Part of a small language model's weights.
Size: 14 layers, 12 heads of 64, vocabulary 16384.
Training: a variant of Adam for these matrices, 1491M tokens.
Each number is 128 + 24 x the weight over its row's rms, rounded and kept within 0 to 255. Layers, rows and columns count from 0. Numbers have three digits each. The size before them is the row's rms in percent of the matrix's.

# layer 4 attention value, 768x768, rms 0.0358, rows 116-127, columns 624-671
098:158110140144148102105127093112133161110097173123135146109129121115159138122085140143097139155097115132149115134081093122139131144113110153146186
095:128105105129145150108129153126117136155116132146160090118140123110170122096121116141138115104156123121114140177141089174150102116149111155115107
096:070133108107148111163134133174128100131080137101130091164160140116148135162146095139130094117079110165108095110136085147120164115099111109109165
094:107136140169108175134145113091092120145109158103130172157141099119094168153140127116131095123141131155121118121137105073092130138106097106105108
096:138096135120189158135141143090145140167156143108094107162125155103120136107151159166145103101130124143154103144132106124156071131160141145122174
094:135114162140104142095121143129127135072149095148183142161122073101119116137103128108101149126157182135099142140099107147149166126108134110140144
100:116141113130131131149141156140103112152100047123125136114134099146157173088125121152109147146135113114139140106125122151098130091116135060095126
095:126081162110132140101138093089132125077117089152155111177088142133152096149143149137111118150170108131119107112151161130125153148137121106115125
099:151104138163132106098114150115109101158099139108111147116128119102135100140086139109110175168128147113111098102149127152127159132141145124137112
099:155143123162135115153105139105138112177103170099099182133111111102107152121144115118142123133133145166151116148127102055116131111149131187114133
096:114110146099113120148162096153106112124140094153146138125108128087148116141126158163101170104118092117108123098158119156078150137097143080113130
096:117102140119104147117113075160172089111130141124135115092162133162124097082124115138150101119133109141102132149109120177117134112098126104113149
# layer 4 attention output (transposed), 768x768, rms 0.0271, rows 116-127, columns 624-671
096:122106138102124154164161132164126125132100151146129125197147174156129129106098101062177136061137138136152101125117148140106126139114111152138162
096:119121096109124154139121120141155086139138157078114115119155168128130129143129103116144188105102115137166145123076133145103100146068141152165099
095:171139162152126116102107115129142121126137111114107144108138163174092117107136119117133116108107081113076157119116136136109114122158118110118137
092:102150127163138169078148078150120142129080196122170114119173112134149135101134129100160151114110152147123126093125178112132133116140161128158154
096:130138106143086101116111100128133124185129128167110163160102192094078084179108108162149125117078118132100127096115141130108162137151078108095113
094:119101120096092128159114144101097131130126135119113107121135112159113155119134113115109125128106118112134110148096091115133081129134082120145105
101:128142167175137142133096132157145119112122172085156110061108121118116131098103137100148140130114127148156149112122139165149109129136142146156128
095:128118129137135123133096156123112126144115134079072121117115096137124160113139150100093108133118129158113119121106148099112094103175122112142133
101:147135139156108137121177157103118149136135157112114145179163129132126103135088123064153111120116101080115112151177094110148126144119124156104113
098:108125124107116119099086125153121134161101164162166104122076148113150110178124121123140136136128145124117161116093165129127132123144197094098132
095:131132157125156151127098110136142157135152111090115097135160107159125142092130119113150110071133107153171150122138142157157101120125082145098175
098:120160110144109135117165110099158132162115147113124109111149125154147080181117101097142120142145145139132139152112083178151167118108110146135104
# layer 4 attention query, 768x768, rms 0.0372, rows 128-181, columns 624-671
084:095126093177113114108102094162123142097149131102146135164116114104151160131084171171154129145111159163134143121116115135116152129085115158137130
094:193113158128131113136146099099144142116112163095138120149086170125105105134145138141121132156086115136128164103074109113169142123144107152100106
085:126135150117144130137081111126120107139120089113120134122148134141115119175127145124104158138117171084099131163090144101123143127131131158102139
092:083140121146110118111181104140150120103169110183159081107114116098117097132144134123122129148139134150107159104165109133120155128132149109119070
101:106146103166119119130117157119135134105119115120141088126145112132141105150106118122083142120092126123113126147111140194105108153162190129152135
100:155127113115121099123089167102121141135089122189168156155106161141157108155116138143128116115141166086082148157123104150100133132148078119138082
104:123137195187146136133138123122154128110101098081156109132120120151125141085131118121122108136091106116145130113075120097137107165117189174111149
105:123139141126134146120145139112086150136100112129135124109146107139145125116116121084130100128106117121126103146136108160142143132171133130131094
106:114141181124105142146154139130120148110105112120119107150131120152126147139109116141068145093104100117101174134107091086092125075133170122115099
108:124142159075119122153132131159141118123143112146132107120158115110133136112132128139135185133132115100116171159110112170140147157151056137139102
099:120121140141141143158142130127132092173093146120085109158156103139113172154157156173148154154161108126131164107132100133119106146121121140124117
105:101116127154113122115136121121139093108141166118091121130134163117143098111134140141113097137143160107160130112128105123106151132146168123143143
101:092133153143117169146128176145125132115125108187156103139110144125193155138107104109106136127130120121114175175151135147107119106104131114119136
095:102095134183136120084138192131125171134073104109128122132112106161120081142192114110132161151152098086145100101102127162150115079126157134150127
104:151154122138115106077176117156119166124157113138126092141122103107111098098116109138137083175134138161128129128125113108145119153166128160123154
102:097092120162162083114131095121108111108088140122109111158110154100142109151091183158108152098097169159168131131143138122111149110152134122119168
085:157126178143113139099143141112110124110116098117161107122151113116106137132085170075123151095107147101182125118092110106121142130107135161092167
089:131124129131156092123133138148159132080122161099161102127148118125151119138143128074141126148120118117153141163157144106094152128120115117166132
096:112132123164108140134147130163139100140107153143096104136087132087093129146121132094168100142141135152118138146178123150093112140181164126160116
095:124094093133125120163144136127104137143104130120134155158133148140151083110135121133177122167136119147107127114149115145126159160148126122148141
090:097108111120109154151159142186102092154108096122134100119086103105087148101155131115168143141141169115108119088132150184072148101124120107120133
109:187114104119117146156089101116104136108128106132148098099162141140115105156117136142119133101135156162102178141093131165159190093114115097131119
104:105157126121131128140135134152141103130131075127111071130112104096141097183125102107138125126129161117143131151147128157108125170154143141100148
104:125117166118135152091128175162074134193136129143123120145139161106143114128157142131115146159152140134158129139106077153091108129164122131172084
101:101118131122126166072098152115134134127115143140147143177164093132158137100120146154152103126115105126143138116156159109132131100136141091118113
100:096108098142100162133148095178145085093127124137116140105148157109148142133116123170160139140165146163145131124130145136144161101110116092124132
097:116151107156126134154110085147128152142125117107149125129144106147106117124175105133148140140114100122098154118112119122133130127107125122120181
108:124149069133127140132158155153097125143083109147102123108153100101150120159123117074095103121103148116132131184118158131121151097159151136129151
103:133089139118149162088154142125141107107118181159102128128132148094123136163092101144099123131145159113089094175126130120113151082135127122142101
108:106105139089166113123107142097103099161166121134115113102114069131148141181092212157099136152137103142122148128113077139146145137144131124186137
096:112099107118084134141115169162110159124122123076139139119142141120152139086131161135164124113088119175136153119148195142132160152099139108128111
099:089123123097137136154132158117136094126130139130087116149103114076090151086137134113142098126153090120144141065167125084107063150148155105130115
099:144074116123091126133135165112138165156131154164119139156122143136140115148120112123124103135118081122127144135126117148171101135110156156119100
100:133127129134108109139098133131136109161080154070127140083123163157149125143130151151105173095122105126122113126095122137164126109132192130123111
098:124093136130168121162116113116182103129151164153123137095113079085129077103115153132149123064130137133169148155219116170123121184145141164138180
100:133091078151185089161107097122101119100074151132121105163143101110119132129149136097106115153107095159124123143142129094122162142155119112134133
105:094122134125116101120145157076136166142139135186103119168091101120164156096110122126112125094139135133131130134110127111111106120118127100134112
096:123131118147081098134154143102143144125076161151117126112125096153131123141166145105084120111149138137154177159131123106123143117089106088099165
105:126088155152169137121148134094159131127171119156181151125159108122117120131118126141138111129134107106104162119127081172116128149133100129145089
104:086129143085086175122147125110142144136097172136154136102136127111120129138109107168108136107128102157097168103140125112119132122135146129100104
106:141117149120076167147144092148166106110179115140110136175167109099117124121154137149137155134171134110109148117126104183137118141097130128140103
098:145135141120143183123120171137094117135147110141127105135124141137095129114127125122117159153157136119142177120145080120139120082122123145124109
105:125179109162101135116112124113087139092168083142127109150141145137172147115122130157121148107163132113157116120084145110094088128108102113099142
099:156154141107200114136119126107119134110145126111118125143115126130113144085160123110149077164130099159088139143159136119147117164146140158163094
109:129116117115121160127125147137111127127156146123148119151142125168120159170142118116144085154136137126100127123155130107156131148166130157125130
101:122081184135080147095090118119123157089142152161129117126146109172157133145121117133087124112105161118162107151174096120141141094142169159131149
107:132096142096120169141129137138097060124151107087108153150153091148101156149090106137109123115128173137133096126130112122132132121106109103135146
100:150086121132120125122144120149138123139160164145091127147132127136142150147146114134175134149140092170124128121137155132178149119097190124126128
097:116125133144117111160131113129104155136094135146128082136105108103136127136106113144100078152121098125122111136102104168136123053125113095167119
107:068128146145121129091142143159078157121103129125108141125106148108155139108128130099115141171107126108164112158088124144119109148146124151132123
099:100134095123163087113149131098182110126154183142127111102096150127111145116117105103149134104126151144107150105144119146152138125128112109133150
104:111112131150105153117152097105129133127159154153149115156145146115163137150087094107130103131103111139083153106156138149136177127089156145184115
096:165125141114120160156094101109142114155159114142104165158126107132158117115154175125148123119122098096139125141133147174103071168167152124138123
105:092113111100158173159095134148127145124080099149134102149081138098121157159129166091083126130115150102124163177162091141108149094164135103182091
# layer 4 attention key, 768x768, rms 0.0371, rows 128-181, columns 624-671
093:148164145117079114127095163096163116095111130109120102174089132104098129139120142151135107154120172100117096129128102129123167126092104155111116
098:106075097153142093141120166131146143157172156147131111124150151133162120173131120104114083126121096143121089125101124138190142145120088128140091
092:121128133145140196162137166072108092111144137140118153144115136160103110135122133130122111147092154130118129149125148148102172112146127133102136
093:126139173131101136119119099131100108168113084127107123125133081095108103136108097155120110115090150133139171097151152070097075092125122142102123
095:130148119145131143109121139101133138126137155148143148147113107126141134120111122086096135128110152101136132145114093139163120135138196150127117
099:154124147127153121098115133110159063131126121148105139135149139183081071133140134127141105106121163097104146146142136098164121147123129155183167
102:118110137132133128089127122125136135123107091128141106118080125100133144166149119086100140116156169145066142100079111187145143109124130148101134
099:125096142161125108143124158127134166108098136129141159166129111147149120139132087090134142122130129129074130129133124154108120087099133145147151
103:112107174095073135139150118142133166104151116187111108124141091154155144107149096163079157108143143168075133104126160162132150103140129085129150
112:076112125105130165189110132142103138124096133144129137138140123120145156114116130179147148104128131113193133138128152125144136146095105095124130
096:155136155114125114104111143120128122122122139123159127129119096111132159159090118113122129158113116109139112113085099089113166138076106135122126
106:127123106156141167162133102128093163138156133074102114132118120127147113151100168171153140127165118167121106114135139113153117143144144147107121
104:137128102099131150140115188134123129150120115114134123093144117149164126141160130137116154154134158168167156118156166158159116141112097093162147
100:140119147175139165115114122141107108147140103139099144089117115144134114143180167167130157121107134117166158160144099158132077111149114138111113
104:109127148137108148124145101094143103115128115117119095101104114132101103101145116166100116117159126088147122120118145150106136106149172112146129
109:157134107120156126143133087095114121155134133106133155120123138106114126157130155146108169107098174157115116093088180109114112104147143149108134
083:141126135131160171131126180157144093162121129152124107142160107120144111082127129106117155111134128127115114149160146102069095123116166109138111
090:139171138148162113112152127122154127139184125116168126130086100120144137078152092158128127138126120109133096137120152110122109092083109098141137
091:123161155131150080120086135093115108133129122131154156129077099086122124127159130136134134092139094138169154106127117133091125135132107150111105
097:124135111145091106157193092158118102101113115111153125111131114113151137112122125145175126163127132126155126128118122096097089146107113125163134
092:110098100093119084124166126119123115146113135111160111110100126119090131126135196133161154127157161146114122129134124129134141122120117141132144
108:149108128121136153106152102110147120165098176168077119091150133134139139136116116153133085096124107139116134166158104132107112116192136145134092
102:117106111143136116115122097144139139130118103159152117148111135106115097120162147131198111147176180090143151139165119109088120169130123170165113
108:151103154150119134135095131132124119124153101115162115106164139120134109157130150144119085151127159117164149142119110095162122137129130140145106
108:148121108109131098119120119141144155072119115160099146132170081141154110104162154147145139140130142133187132147187126125136126116120085098141148
100:119162138172127138160112108137145089142144179118159126138132129122116107154136119119157160147147091112164127101083136083133141110101139099127138
100:121080090115123123084141107125118152086076113145157137104082132120129127081128089110146124174163090121107137121127086154134138122107143121125134
107:139145137173132114128179129160123088151119129112128116141096146151161112160165098097090115127111121112114130152130146110148121073159188097113126
101:122141129114159128092141145135146078091133109157124123141134080131150119134104096163113115156126102086116133123157140135111123153100129101121136
105:113077133154100111097150141133147135097134113132124099137087093095109113115112109144084133109168179138115156110111126144119105152117120115132151
106:135138131154114118123143113145134105149112144096111101103164153164168123159108170105116119157103090111118109180148103103122184135126131101110158
093:136167121121134108106112109144115123173145130135143095131106145122142130116128161141122117118115113135126146098141125119125128149121129153157128
102:138104115104172153142129183141153144081156095130079159148106056165104178125063086136147110160098167174157129093133137171137151135128117116144126
105:114105132090132159132115095118128128122171130080090151114082139154116116127167161143137172125124123159142170143089156096157106120139110142106126
102:098128146130157115118143128134118152104085169111073161090103121078130114116142138113167120144141132191109114118153144138119078141142150155171141
099:136144121092132100099132135141156159123122159151142103122149082134138111135155127123096095135091091106177117117114092112088114132083129101174112
097:127080123081156090106165146126131165112126084173133144155161067179166150115107116121109135115140122167090134129148160112117144110151106151187121
091:116077137128135116109113142130151103093123134145134174110149127131142124138151101094132141132147098114113157175137128112163123121121126137123101
102:093118140100146124126138157121128161080144080108097106113147129087112133118121125130114098146130179178118141131150098155086154159120099099126130
100:154124128113130141100136151123152145097110140132119147121154078169152156121097119155124124113155142109112147135130115103145148127112160145114150
095:127160130121089159109148095194146100129167133123168153168126117109122148109117140122117124144122130139133116111097108115113113149090116143112106
101:133131125150136119141123171127123136125141120150155150141155101161108147096120107136143146137098184138145133114122121118165138159125070144113155
107:101154151128093091141133146163164153153175092156136151127110127135129123123097157187140113123126122099179124107143169132162129136137114143119128
097:112182107114128148174143158117130142128151128117084096148189106123134113088128156153109093090163135149127148127101117117089152158173139140145151
107:148147091132116132109093170117154141107155114124135145122151127148147102155135082083126111148135137077051093130115105085133139138141146136140114
098:113122147118124118132132202114131154152140141156154121085126085152109129153156088134126150162139126156116136129137151142145139112139138137072149
109:158135177137155122115114095147149106104169151096098125133157128138145103145172128156152095152120147136145133113116109093159117089182126089128164
102:191110155146095139165143099163107139088108144161154116136134158094114157116171131093132144156156106088139096161125148155121153107098111115123113
105:122084129090112116167136148100138154116142133156120148124119099113166110138142084101116124120159129131122086109160159100162161132125137107147123
110:115158141135105175135141100134113109152149108079148098126142117134127185129133138145135180096117174143140141133057179109109125133152122158135135
102:137108095139122131136142125145154141128124101116145140164127167103138119154133123131149104103118128143117141109126113167143072141108126161161132
105:149149124172104152146144127160100109113135097147146126155171173123167175123097129104110126160108138109086115145164143140153167152131124156147120
093:096139123107140127118073166120147113172128153123131115136089142114130138105128146100122140090115146115153111143074107105127138118082136166119151
105:137132140118093114152177140155166140129125106115121150130122088150146114107129116153117093095134181131151129139140117130087117152121158133134148